config.toml
hidden_size = 160
num_attention_heads = 2
num_key_value_heads = 2
positions = "rope"
rope_theta = 10000.0
rope_fraction = 1.0
doc_mask = false
train_tokens = 100100000
Each number is 128 + 24 x the weight over its row's rms, rounded and kept within 0 to 255. Layers, rows and columns count from 0. Numbers have three digits each. The size before them is the row's rms in percent of the matrix's.

# down: layer 8 MLP down (transposed), 448x160, rms 0.0664, rows 40-139, columns 80-119
# gate: layer 8 MLP gate, 448x160, rms 0.1, rows 41-140, columns 80-119
# up: layer 8 MLP up, 448x160, rms 0.105, rows 41-140, columns 80-119
down40 099:101108146158099138127122122151152075154123162102122179127092135139107174123129115113117109119121145117140127131122125154
gate41 102:151126146112128096106126125115121150168117111159160112126092090146156096111138139135140132124159124131105097092101084116
up41 105:142094129132165133114086157152139165129105092106102103154126122118142146093104158138150124125126124133115140136129112119
down41 103:118139168102135113125093145135105145142113121122104153150154166134124150105098142146162116129142121102101141158104158109
gate42 104:139115114157098185087140118127076152118132115132122137165129123144134133165116125156154126104155113147085136162145109146
up42 100:107134117121127139085090116190144125112124132115144074159119123095147152146172142168123108157126114131167137108116159149
down42 105:138147108111135129144138150136142126134156152103128117146130132140115128142129146115135152115098115129133091113154172114
gate43 102:161151109183120140118122125144127133169134106118099166142110151117127079149132126095108106107153123121096157154160130116
up43 103:124133112118118117115136139119131152147145078107125150175150107149132144121123157120158119099105117166109111098161151134
down43 103:094130143155156092132150180141172195131127160182121148151157115160123145122099142197104108126160131118114114120138114120
gate44 089:150173086108119096109107132147129124106131137082116135130138126107120127105119155094145144131114120131129084148152188148
up44 100:098125129108141129127121176147116116148137152066121121112154108132142123139151138109118142122081106121128124174112109102
down44 102:121094174112149115116121117123127122136129146170172108106123097148104139134144181173118104090139108130110118088146092150
gate45 093:128132080115115143082092114102138153137151162117112112091123130175108157145118125101138130114136119106089123143134134148
up45 101:101174132111120152148115124139140139108169107137141144151145121127168122143111159108139170163120173106136156155117109180
down45 097:116132142163141094148144119133145167154142116112136125083103114132072138136138122122136136150163169140118112115147169083
gate46 102:134126092126126152082157155146142141111108159090107167096150138120153122091114141156121150144084138128120123104107122109
up46 102:130104143129123136174148112119155065189155122165088136129150120162082137114105139103157097109118097139093126112103099117
down46 097:131154108076120088111157103123105120105131126126142144113142146103114085138126157079161124114134142110123089078117141107
gate47 099:099104129130114140129106146120135137176116094131161184112091141123144145125119114136096176114113146132108137149094142164
up47 097:215116153133089132096141123137117139136128112107083114147138137138110089139117118148134121169176105145138146157129101103
down47 097:105123115108075139115111107115131124112146153117134157115146143094174170145132160173102136095118149106099181098136143140
gate48 097:139150119161108139163101132078098132102078096123094118157142136101127157147099166155137111147123122111085144135114131169
up48 098:101086115101157118135155163140101111115123096138136134123156093130122133093131128132124145100110154171110128126119084120
down48 096:127093111113159116125152151134157122156128172170124170095145145170104124111161130118098121135164171118124074123132109101
gate49 108:147110150167111106102125113141118132158102143089103108109132137123177146114120126144156124138130133123099133051169162107
up49 104:116091101089128099125128115150101160063150138097139144161130158101110128136121126109123110175099144149151131127185141131
down49 098:127139100143165127132106133113108122162150124095128165095152136129145167170156156136151138119161097130100120188109136144
gate50 098:125115095126130165098111126113119077099134162149150087132133117127074135141137087088132086142109142142125114130180118131
up50 099:117156089124132147150104135161086107155078143147164154087105118114120111116105169141136114107148118118120096134109120171
down50 097:123131145135109115131168139145121155118130132063137142114162094134126125107109123127159135126112148133171140117107156119
gate51 096:167158150113129118108116152167113099111116101164145151172151150134094171109133151124109145153107116130111129151128097106
up51 098:146160124182117156152111114102187149084114108146126104124135130167104159159131084127130127155137112127079083084159106106
down51 102:117135130081101106141139165102109136117117145123073151143137129092132126158083120138100148138091173108122137111142123159
gate52 101:130149099063087118119095122162130138139157150097120120138103155147141165103090124113124111122141113163114119134115158119
up52 099:148115122117136131150117146115149162137153166093174136119160108153112126126139123137064126094121069128134160117147122094
down52 099:121135098100127168140113121142143100160107124091126125149117149108155089088120113092146126155160146093123118130098110143
gate53 103:133145094114116145167128104160118146126106146098129173133088147125113110145159105111131119151098143137095097141132153139
up53 104:175123159169130142166099158126126137080177154127166139114137130124163119076111135116133129122137102137177136087094146142
down53 099:148114142120119133131088132146115129138109120116152156163118118150133174113149099089116147115151153157126138119148182145
gate54 101:125128110117120129108123110147114189109125144170140157128115181074144123134108155151109110115122130167137126093109133130
up54 102:142106103139098135159063163132108124136111079127122175112132097119143157144145118160152134137148127119178083160073091125
down54 102:149146141146169128134149157122125137138082145174144110077138162159126129106155117142168119115114129148134124120160114128
gate55 103:151152131121097089123096119178142143116162135133139136159106144123119114150124109069136084155121147077121143127136118100
up55 103:093124096134125123124093109154137148102147120157117096100163109131129153078109119109126121075116136091122084125141117098
down55 101:158091131121098145121099168167144141104135128102135080109129141119114106125077143138144123127112168091125134143133089115
gate56 103:138160122158109101115145149105130117119128134145091100155099174137144162161143151154144166185172112093143072136152132135
up56 106:145122132109086138122126113079109081118151103151102151111132109144097080141137105112144131100128148129134145153139132149
down56 105:119146090172132157137117132122147106152123193129111097111162179120087151141083134113126119142131131136123135148097087130
gate57 097:162119151097092131124120140160109120155155166144092136152101124118150180115084108113098151115127110106097141135158140150
up57 100:145087123167120144120080116082150166153157134164100128120112136115167119117152117140159141141104137139118126113099140155
down57 098:112117164123101148118134116131173131121081105153141130130163111113145120124136121088134131114110131152100146125135139105
gate58 098:136135105116116111169173173150140116117142120124120123101110100187131132137137144149141125164098143146125102150142097185
up58 100:123117117141121197180117155151134137147125097140170091159116171095162126135138100163128139125129140145122132124138154106
down58 096:159155111099138084132143151119159098122075125124126083127141159125101119129156145191112096146146113097123133124177098134
gate59 098:145128096160140207135116168121125168137151094142108126157153153158163125146173158156109119155123159113086108119092112152
up59 099:152133164166165155120113137135121167104134097155121141142116121112103153111152159190126110126103131127126125155161098130
down59 099:175122133091146105144118130103139088127089118109137116161142114096142123154130101131161136124123128099120119157145123166
gate60 096:145146137097126112130098147080117151127107140136132129165114109124139108122136129105122131144083129152099124124142149110
up60 094:117149158134096114132163105120148076110101146120103102109097117078106136105131121119144115101093128114121161092100113183
down60 098:104107127118132116155173142140139101136145134127153138136163138186145139161151107158078154121162148200145165136144144126
gate61 102:112155110096106136130124119108115109119106127113137200108110154154104147118129099122127103097119101064115114122117091108
up61 097:157102125132125130214148101165128129152124131133113140136144123071113139129142160107114122073126132111144136091117109137
down61 101:139129130089093109101136118153153144164104133141094126132130107156118116139141139106177144134152134159102178139119190188
gate62 099:132150160115126167142124108113132153140116126148162177167111111162112105129168170176116123130189146127128124121105130091
up62 098:136144150114138108113165113133109114122127072150125165105088105125113130135091095168136187083102133116132125135133131158
down62 095:129099189107123096094172127105112119129155140149134148090123118122088106111116122137108109112159140129095136112178149124
gate63 101:070190155128124103180119080118114140121135156132133149158123151124131146132117125152100141112119138100116152132111122162
up63 097:149143130159092123086116104142106138114113118139084098142101093134161139135156126127093087126094137114155138127095122157
down63 098:152125146106153178146114125150096092129132142137134112118121185161129154117127177167140094086150120154085153120120113101
gate64 102:164108117141141088099097104140109129141118150134188142113120088149157107131111131096129121102098120147100141167118153162
up64 100:108134143159141129147154138157151121124126153184099128131123099103120196125110136128109153130159140115123173124157129135
down64 099:130103121103154189154156141146150117084103114129110108119120169130143120157118119114115133154128122153101126125121106140
gate65 095:131149121192180153126113143107124154129134138095121150139141100133122122164098115137113114115090103159104150115153099138
up65 098:131131153136122105098111093084144123142089163182153110110160127101106122128125119140106131133133099123125150127113142160
down65 098:128105132126110188158123116105109140136149083118119129139136163121136123099113140103157117105091122128103125122113071078
gate66 102:177117109159136114156096117118102133114162124123107148090104166148128102141107105110158125130107121114099099058114127107
up66 096:153099158169116094127114124123114131133101170151139135150088090072096107134122189122144131097123135118140139108135162118
down66 097:091168105118139154125181133154125119101148111156072151165139124154126125136145142147103148130103108115083155120086110140
gate67 104:115144092108161118082133135118148120156124175149089132066120112161080094138148142111135137103096157120131141143148143130
up67 103:114127137113130170134143098108127129134072126123142125096073120121138136094134135142132102071100181101113127174089094081
down67 098:091127138114120091192126123125143111134181161124153154156163108129151161130128145128095147092081162131096125140141159092
gate68 102:157132157139117167102121143080146121143176136125118169125103097150123047089125141128141120145154127134115097154146164182
up68 102:152118174142122101145139132144172108119120115101109117107147091119113129142155166144192073107128142143132118128133076123
down68 100:109133126091109154127099162104125095137165131155121113132111121093070117132178172094143126115121115145125101128153112137
gate69 103:115140171173132131092112097127120103119121104116190127147114170120143133150097128109102152093171104132104144082142125120
up69 099:140086118153142127131107115156188109122147150084160162140102120142163122156103139104089143113139099104092127103119148135
down69 098:155104115151113129146119147174190111142099159130130122090134122126075142151157147124141136194137150121165134103108095113
gate70 098:134156114162102136117129121173114143146119128163126140102143134137146136145125143164140160088160122101096125154129149115
up70 102:128174120145129118128139115163128139090125105147121121095112113119132142146090115129160130092155149144123110153153173141
down70 105:140124117124085127140154085136110110099119086112134138101118118067133124130103153145142135122077122110137186188094118122
gate71 105:098144130148151143131096129117110146125133138108140147084076151112127116121157128130109145133113144108092135196095132119
up71 102:086143154152182124094115102143126146126166128133175121131070133121134121152163100134148128150112153135158170139137123184
down71 100:131116114145144103152156131148092117143102154157113101080114163110103143128102119116107119107097114106108143130140139138
gate72 099:110129168161193136127140127174150106140094094130154083135130133169168120116183116088158113118143120119104064165092136108
up72 097:124153082110088116171100111078139136127090145151084127105164137128104127088114117127119121174130150113087185106141127135
down72 102:125115107146120143110103126141150121160176112141119151147143181140120123103116112113124175141148179144146131148184137130
gate73 100:099163123158148112133160104144087088112123148143163136129125129111101105059124113142172149139131127124114134149143122142
up73 101:182120154081103144141115126133153162145132100137140120138150091163135095153095073166082116152119148100112128114166088184
down73 101:126137177125139099136115136122064161092132094172121082150073136147108150118099083108116121123164127125108112121141070149
gate74 097:143106097124116150132083185140163130151081172123127128082165152124137137099134106157130158130126070113133078110153098156
up74 102:106092118130141144123104142168118131104141124144101132129147104118118134113151110114113137124155091130133148076106137120
down74 098:139120111122123117123130171087145106137107118146126180137128176159127166095123147136122122127149126131194143155091130103
gate75 099:097126109133168112091143140144130156175104106146132140123146189123111129121184081157137140100170147142124126134140181085
up75 096:151153129133099146112149118193175132140174133122130092114090139109092168134172152104120135136104089102113112151150151139
down75 099:107100082105149105099117125154085107147122086173147121114115138129117094144177113159124106122133113144136182106133159110
gate76 106:095126156102110129083144125149145164146108139156125142134117122091101128083161109108125143119129152086105107120105127123
up76 111:128080083132151143119098082133111081133095150128088187120125149133161126139096148115130091132113118097123124108104136139
down76 105:101155078110094118087143103109174140115113107167154140141093113108120123136126129140110125118123126131114122129139146192
gate77 102:086119162133073112131177158156117139146123127097101115144151136112115159109146175153119134124108129132106087154120139148
up77 097:136090151140102128132102113117122178142130118100169107179139131172138154099096132119123096144114118089105145107158111108
down77 095:095150094131113151128168125147150135102157089124103155104125165152112119144139085148124067137142116113149141090111096077
gate78 097:096117112128094151112135141120112089152114126129119154110102115137145138121136105131124139105115124168114078129144120100
up78 096:108104165156133119181158094114114098144127136093092115106138115114099084134067122128086135124131089107129143136081117143
down78 102:089112139146127158101135149165146140125099116113107157133151137146089142136152136137113126140128146163102123133151108152
gate79 102:112093134146068131139099142142115125125129141123133135142160161114146100116129075137122137131160144125158106101157132151
up79 100:140154128150130137097086139157141137149120158104120106080113125097131091085167117142117150164133100119108137127115133148
down79 101:160126145078132079136126139114118131115117130116094141159123122117068133110163101149144163125160136138098130128129133139
gate80 097:143142145109115124092099163119115117153146155139137129135097112114132132168140181125152122148165122103119160102128071157
up80 094:142094139120121150131164089159110147078149140151140130166166114131148105142151093128117099104093096137137100166132151126
down80 102:138128106074144163123119147145149111157136151132109103127148110142133138098158140134146181156125111133142131120112142095
gate81 099:120142142089116121121148091101111138140109171122118115106131093137109136122107131143192166105137109105169120145114088120
up81 100:057108125178082164152157141119144158106158145132145113097126130125115128139116169136147102112144112138110162129090104116
down81 099:108183150087138105126119126158150079120154141097135143149137141094162092123147128148090133090164150072126105141109155142
gate82 103:114156108104143142109133131146106161117113118150124138150162135095105110070112138108192133120099128135159101086109121111
up82 102:170161126145110126114159131093126076143110118112104178123127123143135156120111140080127119157150187098158156164126134139
down82 102:139106122140147132095152143113114091087101143157105158125135065117126110122111113137113137113077098140135126105134159087
gate83 106:174120118094120163136117140119152110093152157137135131151137140123126136106124128082108105147106172127135110117137112148
up83 105:107128102124137138167075094078118130117131138115118130097111101152126135136173147162153090120102130150090152133102131133
down83 103:145172151119100122144131138160142131125145153087112115144170127110177085118069133177104111128135107159124149137172139084
gate84 103:098098130106089130120144116138126124116101162110086111099135114156160141125145150124120146154158170097122102094110167168
up84 101:177134148121149109146122185134108147179155143109126118125129118131140100078140159082169170064153154165094139130145134142
down84 103:139152088140114144176130155069106144120091084111118160117154127115158071086125101123098132097131152129118109129148148089
gate85 098:117137146144137136142151129136130119116110105150149128113097087123170095183154167124135144096088111147157077125139151135
up85 102:086119128132151129094138112121094120101112132099152133066144134160128144130113131105158125116100130134124119114144155139
down85 099:156132146198123130106203123151133140072134110142129107111133105110142115105121115166134168122097118115124132149104171177
gate86 101:122139157129144132152116165079110093112123128148141120155135138095153121114099180135115135141149122126167115102096137168
up86 100:122145122152133092170132082116118138132122139108158119174192113155133148155105085139127128135110192124156102106116109127
down86 102:131126182144086125125136180167149147089119145104154125111113122149087114146090107114150073129133134116109137144129161157
gate87 095:072112135100148117131093136122163151112116085137106160141112116133144157137115128071126141130099151144154123153112147165
up87 093:113149096153072164104090090126119154127163140161156139113128108146118153149109149118145137134129167118122134172157142155
down87 093:153136124137167193151134133122122103141102136113134089127146114134089120155142108144129156132127119189152118145115161122
gate88 094:133151069150104148119171152125172154143125144095112099133120114094146127122110137186167149120118116141109135154141149148
up88 093:154093145130116151094159136117155143113116145135138113155119117157132165100085119171122120126106143141157142133125103064
down88 095:111114107149105115105159102133105133152127160100133172128121124144164101091142121096097121107173149176142104163125153152
gate89 099:102117128167126138132123115141146111111108133099108104111115125175133118101114116141117109062126115133143112146087122140
up89 100:086126121141155129160122101094136160135116148133142122096126119088136105157123139126128106171116106150068121140149106137
down89 100:144144138103149090087112171129135101096151156112119150175092144132119081165160100120153120125179122140131142153126127138
gate90 102:087147154140099129131138152116138140110130125155163160112116110137132117171122108174137082096147127150118129135150113125
up90 103:131091112132139175148108162109155088115142109078129142150155137092111130082159136142158152143135123117141134115132153090
down90 102:108105115155121107143102084099136094118146140148079138102154143133134091145167133139177105201149143155116080134101136131
gate91 107:083151100102128120136116105147118151137145138150082122137109127167123108110105125151170103131119151089113095105114138145
up91 098:145101104091156139077133097155117097106128118120052097106121114153174118118132142132126071157120110129129088115098140112
down91 097:167116113139124133165126109129101144155124107107107119184137164162171106092099157153098099130136144089085109131072192126
gate92 099:115113092158169118110193081114141124137116119129134155127142156148093136113135075124154116154120093157119096099129098122
up92 095:130098106135142132133150145123155113148133102123152140133166175126172157120159126141122177134153108144138094126107098112
down92 094:106169125131138127117107139138122128111104119105141132135127100098072146120145129157148101099123120110107139164144119132
gate93 101:107109109166138154106139097093117120118129142094140088114124120146122147146116120141114132122129129147178131122088128126
up93 102:176114106120142090112160117068105139162123101142107150133126161129119109133088115107109153130150136105106086089145148129
down93 100:102104185089126123130108121170139130129141107115140104114110125152159137107159150156123125118117131128093162116106131148
gate94 090:152142142184155171131125154108154127110132140116124116137112159135122150116111122125116136084102117095095092159150156121
up94 087:108142096155103145100110160149117129166125142117077088145105115134097121140111167134143124100086051086114079134172146086
down94 094:130099163144130129127146088108143135059139138127143140166122131143146156124136107166085137087116150107140163136139128112
gate95 099:152071113157154138123136123116148130111138120146088126121111144126137100123133110156116164191091132169096103165123093087
up95 095:145176106119152093150144117132164133123128105165164135144142116118143104136120138108122122150116143149063108126141129091
down95 096:146107098132153155140101145114096075177135102095145106111143155100126145158108120074178098115154136088159144121125112124
gate96 102:126123094130151123120115141161084103145133085126132135108147110113131124114120128102137150115130139118110079140143124146
up96 095:116115127116133147118170114145119113123145138079122098126102138110096170148120132099099106127171163129148094153155182128
down96 095:117148152130122116154093083128094145138123125102157164153156132131138104152091142132135141162137151142113134149144178144
gate97 097:078089152127173148142115069131128132109141138160123141100116121118077149107156161140104185102079139159105131126148142115
up97 097:104155104133135139134149092139138135120142138146100113083169104141147090137130153156124080126147140154145163129119153170
down97 094:090119168118154109133098152140129102166134103127124147148155162128147159112140110115109112105133149131163099139141137108
gate98 102:119101108135145127148097126122146148124141119136130133112169155113133121142114141142137105118160124197138146146145113117
up98 097:112169108104171162123171107180177130113133148117101154104111088171126115193120135167139127114130135118112149151108145177
down98 105:075090150172126097127113158044137115093109116125125105178134152134109121126148146189115112131157099130097093163134121161
gate99 096:131136155111095112108120153154108143097094144182136115154041138116133146120133151170125135099167166097146102156175138186
up99 098:156122126113114124126134133074110138117158107141173101138067131143137100143123107168156137116135063198111148141155116100
down99 093:130125107143160146171115135155119143110106141063120149134141161146150162130174132127128135150154147155138150124165140110
gate100 102:113139144104070112133120157124137156105099163145128153153121115086100155089156125117112124176104119100151105133173146148
up100 097:154154102121129132073109116138098144105100148157106137121109148099107139110137108125111114112094127117127122107091147150
down100 098:134144144147147101141136133145155075121109102121163120141109157102133124143149122107126099128126140171157117114111084115
gate101 102:101120135111104173156134142135115129130130159112093140139134145128142145147154093118127131150129110131143143145134031137
up101 099:099110133138113157100131112104152117159092178142139165143138145151121138118105128139107124146138169124089173162121090112
down101 105:167127125182125120151144104114133104127129140146146125112086107146109075164146152126138105125137165127118177097095104136
gate102 103:150133104127135144100136131141156110090127160084097111105130145126122113140111090171166125111203114148108126171178109106
up102 102:115104160151133166139121120141135087135134155101108147122184127130153130140152143148129137122124141060147125157109146115
down102 103:140144114158152131160119124110137123094099154132119111135157160111114168155117130118141163135141133078114122177150149152
gate103 096:120131093126150120098168100134128138088143113126113136115144126108129142084080113108099158141165150118120148122166132118
up103 101:104105149091138106123168187139143155155112150097124136130153133122127086107153159147103142154129129134135120166139125140
down103 102:159131122140162128131114140151136124125134113126145078128135145115118147070136130142109150160136159144100149087103144116
gate104 104:131114143134126127095137084086150145127126106109112133159143179100131169113156145142118156128144133119151107143106136131
up104 107:153125102111123117092088129100134150144122113111121109074181090139133177140127114118145122173140092158129174110099106171
down104 111:127155114114188147149138122109097103134151159127139142114147133143135119091130112128167097114111140101136109132098113130
gate105 098:128176114136108132132124117159087067114124155116113108123136095185124100107113124160093136104100130123128092102158104164
up105 100:130115145133120118135143100105132134156115077136116132121156132145137117129137112157139141138155149129077111096125082092
down105 097:116123142124169103123099120117127150124117124147126162112125108119146158143137130138150136136127074173139162083188119078
gate106 099:115165147122113158122129127121132118103110172135122139121109127096124135167125129096094146084149097106113106099140116152
up106 101:087103118128162115124103154101116125166114116079156111082132114156107156088164115126092111157130151147121129136192153153
down106 100:153112135130103115157111151123139118149150128066119146141144141144169202100134113124124131135125153125170077124147124116
gate107 101:168121080121100145092114151160152100177160106134151115140105165165109115116125128125093133185098104159077118117143137108
up107 099:127139136139171118098159069137138106132104127157157118147145122175131101112166128151096097137119110144121080164155080107
down107 098:177154131126119157113091106169118134114096120110105121150176131095134180139136165106147130123133119161135164120118158122
gate108 102:132127142148176090108119099153163134144102127132149102118112118164106129172125116152107142092113127150133104090197156165
up108 104:078146106111083127152132146130135149119062127182121099075114117114095104169154128139131118157155128138141135116105106141
down108 107:118093142123098160134155136110148134117084134162133107119160141101138139173121082108110122099130106141171111147129053116
gate109 088:110125109172075130168119106131187145137131128101129122127130153108132155158156132118127137087137112185070130140103112142
up109 095:133115110131138138127131134119157101144113123131132165135133177134111129136136117104119154150136134121187117131107189089
down109 098:172152139123118141082148119156126126126096154120127123154108122095121132132089094070186148105141085113137133096144137081
gate110 105:112160101142149118147155093181127148097174096096158103112104125118174128154144155109100114122122137102069101136122095122
up110 101:142128120100104113130139141123151099104111124147073134087114102086132160133138154142151107124091139091117106166135127171
down110 100:136145116132102106155108111105130097154125118135127123093130086151140152143141133109140084145130181090166152132141120161
gate111 105:120096159151127147099136116145137129125157130152132122134122137112107116150138157122151067179119178105084123117163092101
up111 104:101156126132124147111129131076091136104140139166140142184105176126146116134180152096104126154116128116096124140165126094
down111 108:129084119137134087152088118171129099124146156115093094130111110119143121123136113114134194112081123128153156103079146143
gate112 093:140153146089091150141122151120178149133125144142127145126108108162098111141102129136112161096105116127175128128148146121
up112 095:131164129098121147138133109108141137153121090142133126120096154141153154159138107132125113108136127117151142175122117112
down112 097:168104134102155122112110162140104103113125158111161165123138157140196105166125117142122120118116077152133129088116157091
gate113 099:155131167130126181154137099144141126110113135139128154193083156115136092118120146096188075148118180170122103162086136104
up113 101:128136123111124131133123097119105153095134099135154119119144122155156129131136125129154174100112143149130151122080151115
down113 102:172093139160126091157151158135161124122147161085142164105111124117097147149104146110122114136121140131098106121200087176
gate114 097:159134092113146101068120150155117156109134152090117095105132097068115144139090151138127132165117100109171105107142139097
up114 096:117134082153104121147134138148136127112138167137079103113092134093125091115132152121140130138159129133150110102145127137
down114 098:137100139136146149101123153144119086133142130109141148115127114122134115118074114119140127087149118111118090117156134129
gate115 104:126108124187096092161107170138129138145134137124136138131156140087149136103129098116134133133118128105132133118168122127
up115 100:123161089166122151078129145130090179112109121100127121140121126142136107108150104146074134118125127125159173125155157130
down115 101:114142131117116131144098127083139168105143143120153136117176121126152172114150107139131118084132128103154111121161118099
gate116 100:110089153145114114088114136110101092143156138117160120117154137159118120125153161150152116122135133137163117109117137104
up116 096:137124116111095125135092160131095157129145154112084134111117137154097086133140131118134129153123135143140152158092131166
down116 095:148162149137146140151137165115105117120120109129093113088148167134118134123156104151102115110148143114093123132135112107
gate117 102:162171113129116147121099171150129139128127144131093139105127121138180166109126153147172129125119119142110108093110156103
up117 095:142145117116117137115116192179153163146118127170094098100133103133124159143125114124135097175128184057111168132121078129
down117 098:135117139146106098144137137131140147118122160096153166096113111113119167100124133072094134143140136098116098140123120127
gate118 097:138154144099132131134133109102116100100140072130148101133110156073118101084107167156117118115158134140130094138123161150
up118 092:103086119123145138116135095120135081099134084110112120103104112125146118146145126139142112086124113139155139162108116123
down118 092:118152120126119162122109142087120145123159109104099125188160166125138108134113105099113110123118116128126138126133148161
gate119 101:112131156134159118098161139136120160174140152107112069135165129110156141148091148134134160150155127128088109132129139118
up119 096:156105116082120133121122148153118145167139108122132153093147149125133120175181128102082136136125116097104168113149138087
down119 093:155112139143151133098152124082127104119112157131120140153142124110106137082116147119168127104129086127150128134122100119
gate120 105:130107128129151133082116107151108087062084170137109155137099107154065152121143094131167085150158047130120134093155115147
up120 100:177113108128150113117149100119146128152140114137110119139127112131145148150151135070114105133094148107138128144121156176
down120 107:159135138130159119122094117141093184093124171137151142136115153170118143139151163170161125110123114122146127146174098122
gate121 106:106129158127136157110160104145148150164156122121152167100160113138144130118110112174110097135118131092127153126143105150
up121 098:102152156131161118160091166098129090180116136157116092103121124125131110180110158141114111094114133127093174122127155165
down121 099:135149116153112118157181144126139148121119126113103164107141108109162085136121127158137119129099097146132117161110166171
gate122 095:136107149137148157122098120129131102164159124148154129124136125106155147137065122143127127133161120127147104168114125105
up122 098:117155120139150098122137133109177109134111147124098111182115143101115113092142141104082126122176107110108179152131082158
down122 101:141129139120153167154123136118098145112161161157104152118112097114133147090141142147117128143145105156113111129109176139
gate123 100:116125131089101116166126137147153127162107123157135111163154160102146126129149154118158104147126127092128099118126109116
up123 106:111081111147128079132156106134161103105074147121173104161093134155132133095130124130121135117119095113105124128112144133
down123 098:143156142137155126097139144116164108144156174163163159139139141114117119112112106071109118160121137122129166156125180121
gate124 101:105122141152114123157132116152117123110182115141156094164125138104147124158193120111170117142112110067146166098117120135
up124 100:131080118115129159134115125151127120098078138115132158131117156109168144153110123132104142100136142103121136083146124087
down124 099:172148156136115109157149139148128143122149167134133137115151155135087094120171121147140151104175136084185133101188141114
gate125 093:114103119141163127067164138106129166124129129109131129137072113152127151158111132164096134139120140135131133119135082080
up125 090:126149140093132099137142142100143111160108137134117139153155082114102132143143142096148137154145135138167115086096115135
down125 093:129115151128103141092106119119108135111145113160113133127106133152140157067118121125188130077125140114112118127159078121
gate126 098:104173160162168142130111124117115106117151114131121142118110158116128155144126139158130124144147137170109144153126135147
up126 096:115128174157131114091142142107145119149120082150127137167152125125111103112101133109124079138119145146127148109121143108
down126 100:076068127149112167138132115110125140132134126153093141102127142161157123144142106137130131134130142059135049128137115163
gate127 093:167093112136127140098155108137145154162143142126082114128048171126118132167138118110123155130156128136087107108118117118
up127 104:162171173131124117142111116130146127138162168153109115103111117123131142130143098107147118096145135181123124113130105134
down127 102:122130125171133078160124117109140097093159161111144151127150140105145117120181170105105106153159080135148111163130129080
gate128 105:134102165095158150094172151115089155152165141132117112132126166132158100150159134117123126104089104108082109172126115147
up128 106:096147119129085093133125122133094094124119097111145113131164147145093100156073148137128109136099122134158088081089098144
down128 105:156134095085124140139157137116138130144077114127123150138176150161111118115157156077127152100128134130122092116175129133
gate129 106:168122111195133156067126144152126153183116144161147139125138164095155084107127141111166134136131103099159126126123086090
up129 116:172148140099128164111153136106152094112125136134108109149139111155137125147155117111126113115107143119148117125139127115
down129 102:172117131104149106163123135113116172117125149137117114145118125103144150117138154123115107101142136157105155145118131124
gate130 093:154148086090126137123118131087132160104132160102083117149123132102114161144157099138123106136079113090163107114137142132
up130 099:111150132131157156119087167122159162160177110119160109113128144110110168143105081096129100106085151139128139158133156149
down130 102:157122184114081093138144136134177116140119146085171130115179126133119123110118130080146160089158141146139116083131130117
gate131 099:100103157163157196170122152139115154066136103177131140104155095113113146120142128163161121116108116135098110076168121078
up131 100:147137146082136150083113139140147118137125123169126116104084078120131123124119106173137134169132142078132159141153114155
down131 097:121114145138130111121105184155142106172141093079116149126122121160120111099125133137155108150140128141085134117144142165
gate132 092:149143124150101166130110126118125136111105138144138133132117115124113102122095139138120133152122119133118144178178131078
up132 100:128136157163140143110133165110159140135136150138123110171110156144118131073093143089145142108170169146116090161172153109
down132 098:129109094129117108118129071127119105113159105099120096144131157133145134140103133113196108114116117145121141096078104114
gate133 090:128148145085085145141109151118133118111131113131177173125154140124144163115119109055172153163126108152138134117153149125
up133 094:138130120188170095141132114138143147108122139155087171108171139137161135064142156117152153132114105112112135105145140143
down133 094:163128121163120096119119073114154198134126111149156142152108087101113114164153164122127158132134127125143160128057146167
gate134 097:158154109136147132140150138173112157108136118114159155138174142126092121129157136172127113152109119145127140129129103074
up134 095:129147128131132160140119153158130178135153140087160165133144171115156128145171172173141137183110102129120138142116104119
down134 097:097099106134111149166172139162087138116150097132112115123135133101131104154171156110162154122101128112123135107120115128
gate135 104:122131128112146164145110180166143136124084118177107195151100099101112144126084156082164116133127158115157168140107115144
up135 104:147093146163143117144098110137152119114173122141124142169153129117127105123135140095105125102142147151164078125115112132
down135 106:154107110113101116177155156145132156153111150115135118151123113077116160126128114125094128093143135131139117088093084128
gate136 100:114119126106132135123102130147135134082070115127127139182117113069079119075146160119146093140105125099102134090083140124
up136 098:154144104133139124123096087131175126154082121133129160138123156142132134137137104140141141136138122104121115105131110100
down136 097:140121087152091100170153137155101151102110109076123183140102142113106124147104106139150106145143114156140104147116097145
gate137 097:102106093112106146147167103107140140135137201124129162147127135122140113119137151088144127124115137120115134091134107122
up137 098:106087091127117094137094122135146169171142116181100145151116162116127111153138139132109118128151137101110110132169154153
down137 098:096137152112140115131128114153120166138092180128137081116143130149105111107123102159148143131141144148124167070092147118
gate138 097:145104108115133078089155111154115124116135119135155145125116058083124127105163130111137098125123137178111151118148133109
up138 098:107145104127144125049123093130122119142146115116097133167130146116155144092142071119154079135128134116128146131114096168
down138 104:156097159142136106131156129136116151127154122146149127108141119163162114087129119104111108155096133135107117115157167119
gate139 101:137144138136155168129102089143097146127123119115129110137160154106122122112104127162146099182133140101124134145164127153
up139 100:170172156132138106163127142114134127148138118089127151121172146129102157173122115134107119116121137103152107125161096143
down139 101:097068093109130127166144145116145133145129118103140141147068129105091106156115122131166135086109134120117113131109072154
gate140 104:078106118124139103127116077111112127089091147133167186105119137160104173135191126141123115166089115113083108125127122119
up140 103:163110156121166124134095108159104117127157134182120158160106147155090172090095156124116120120121141160161104114162116125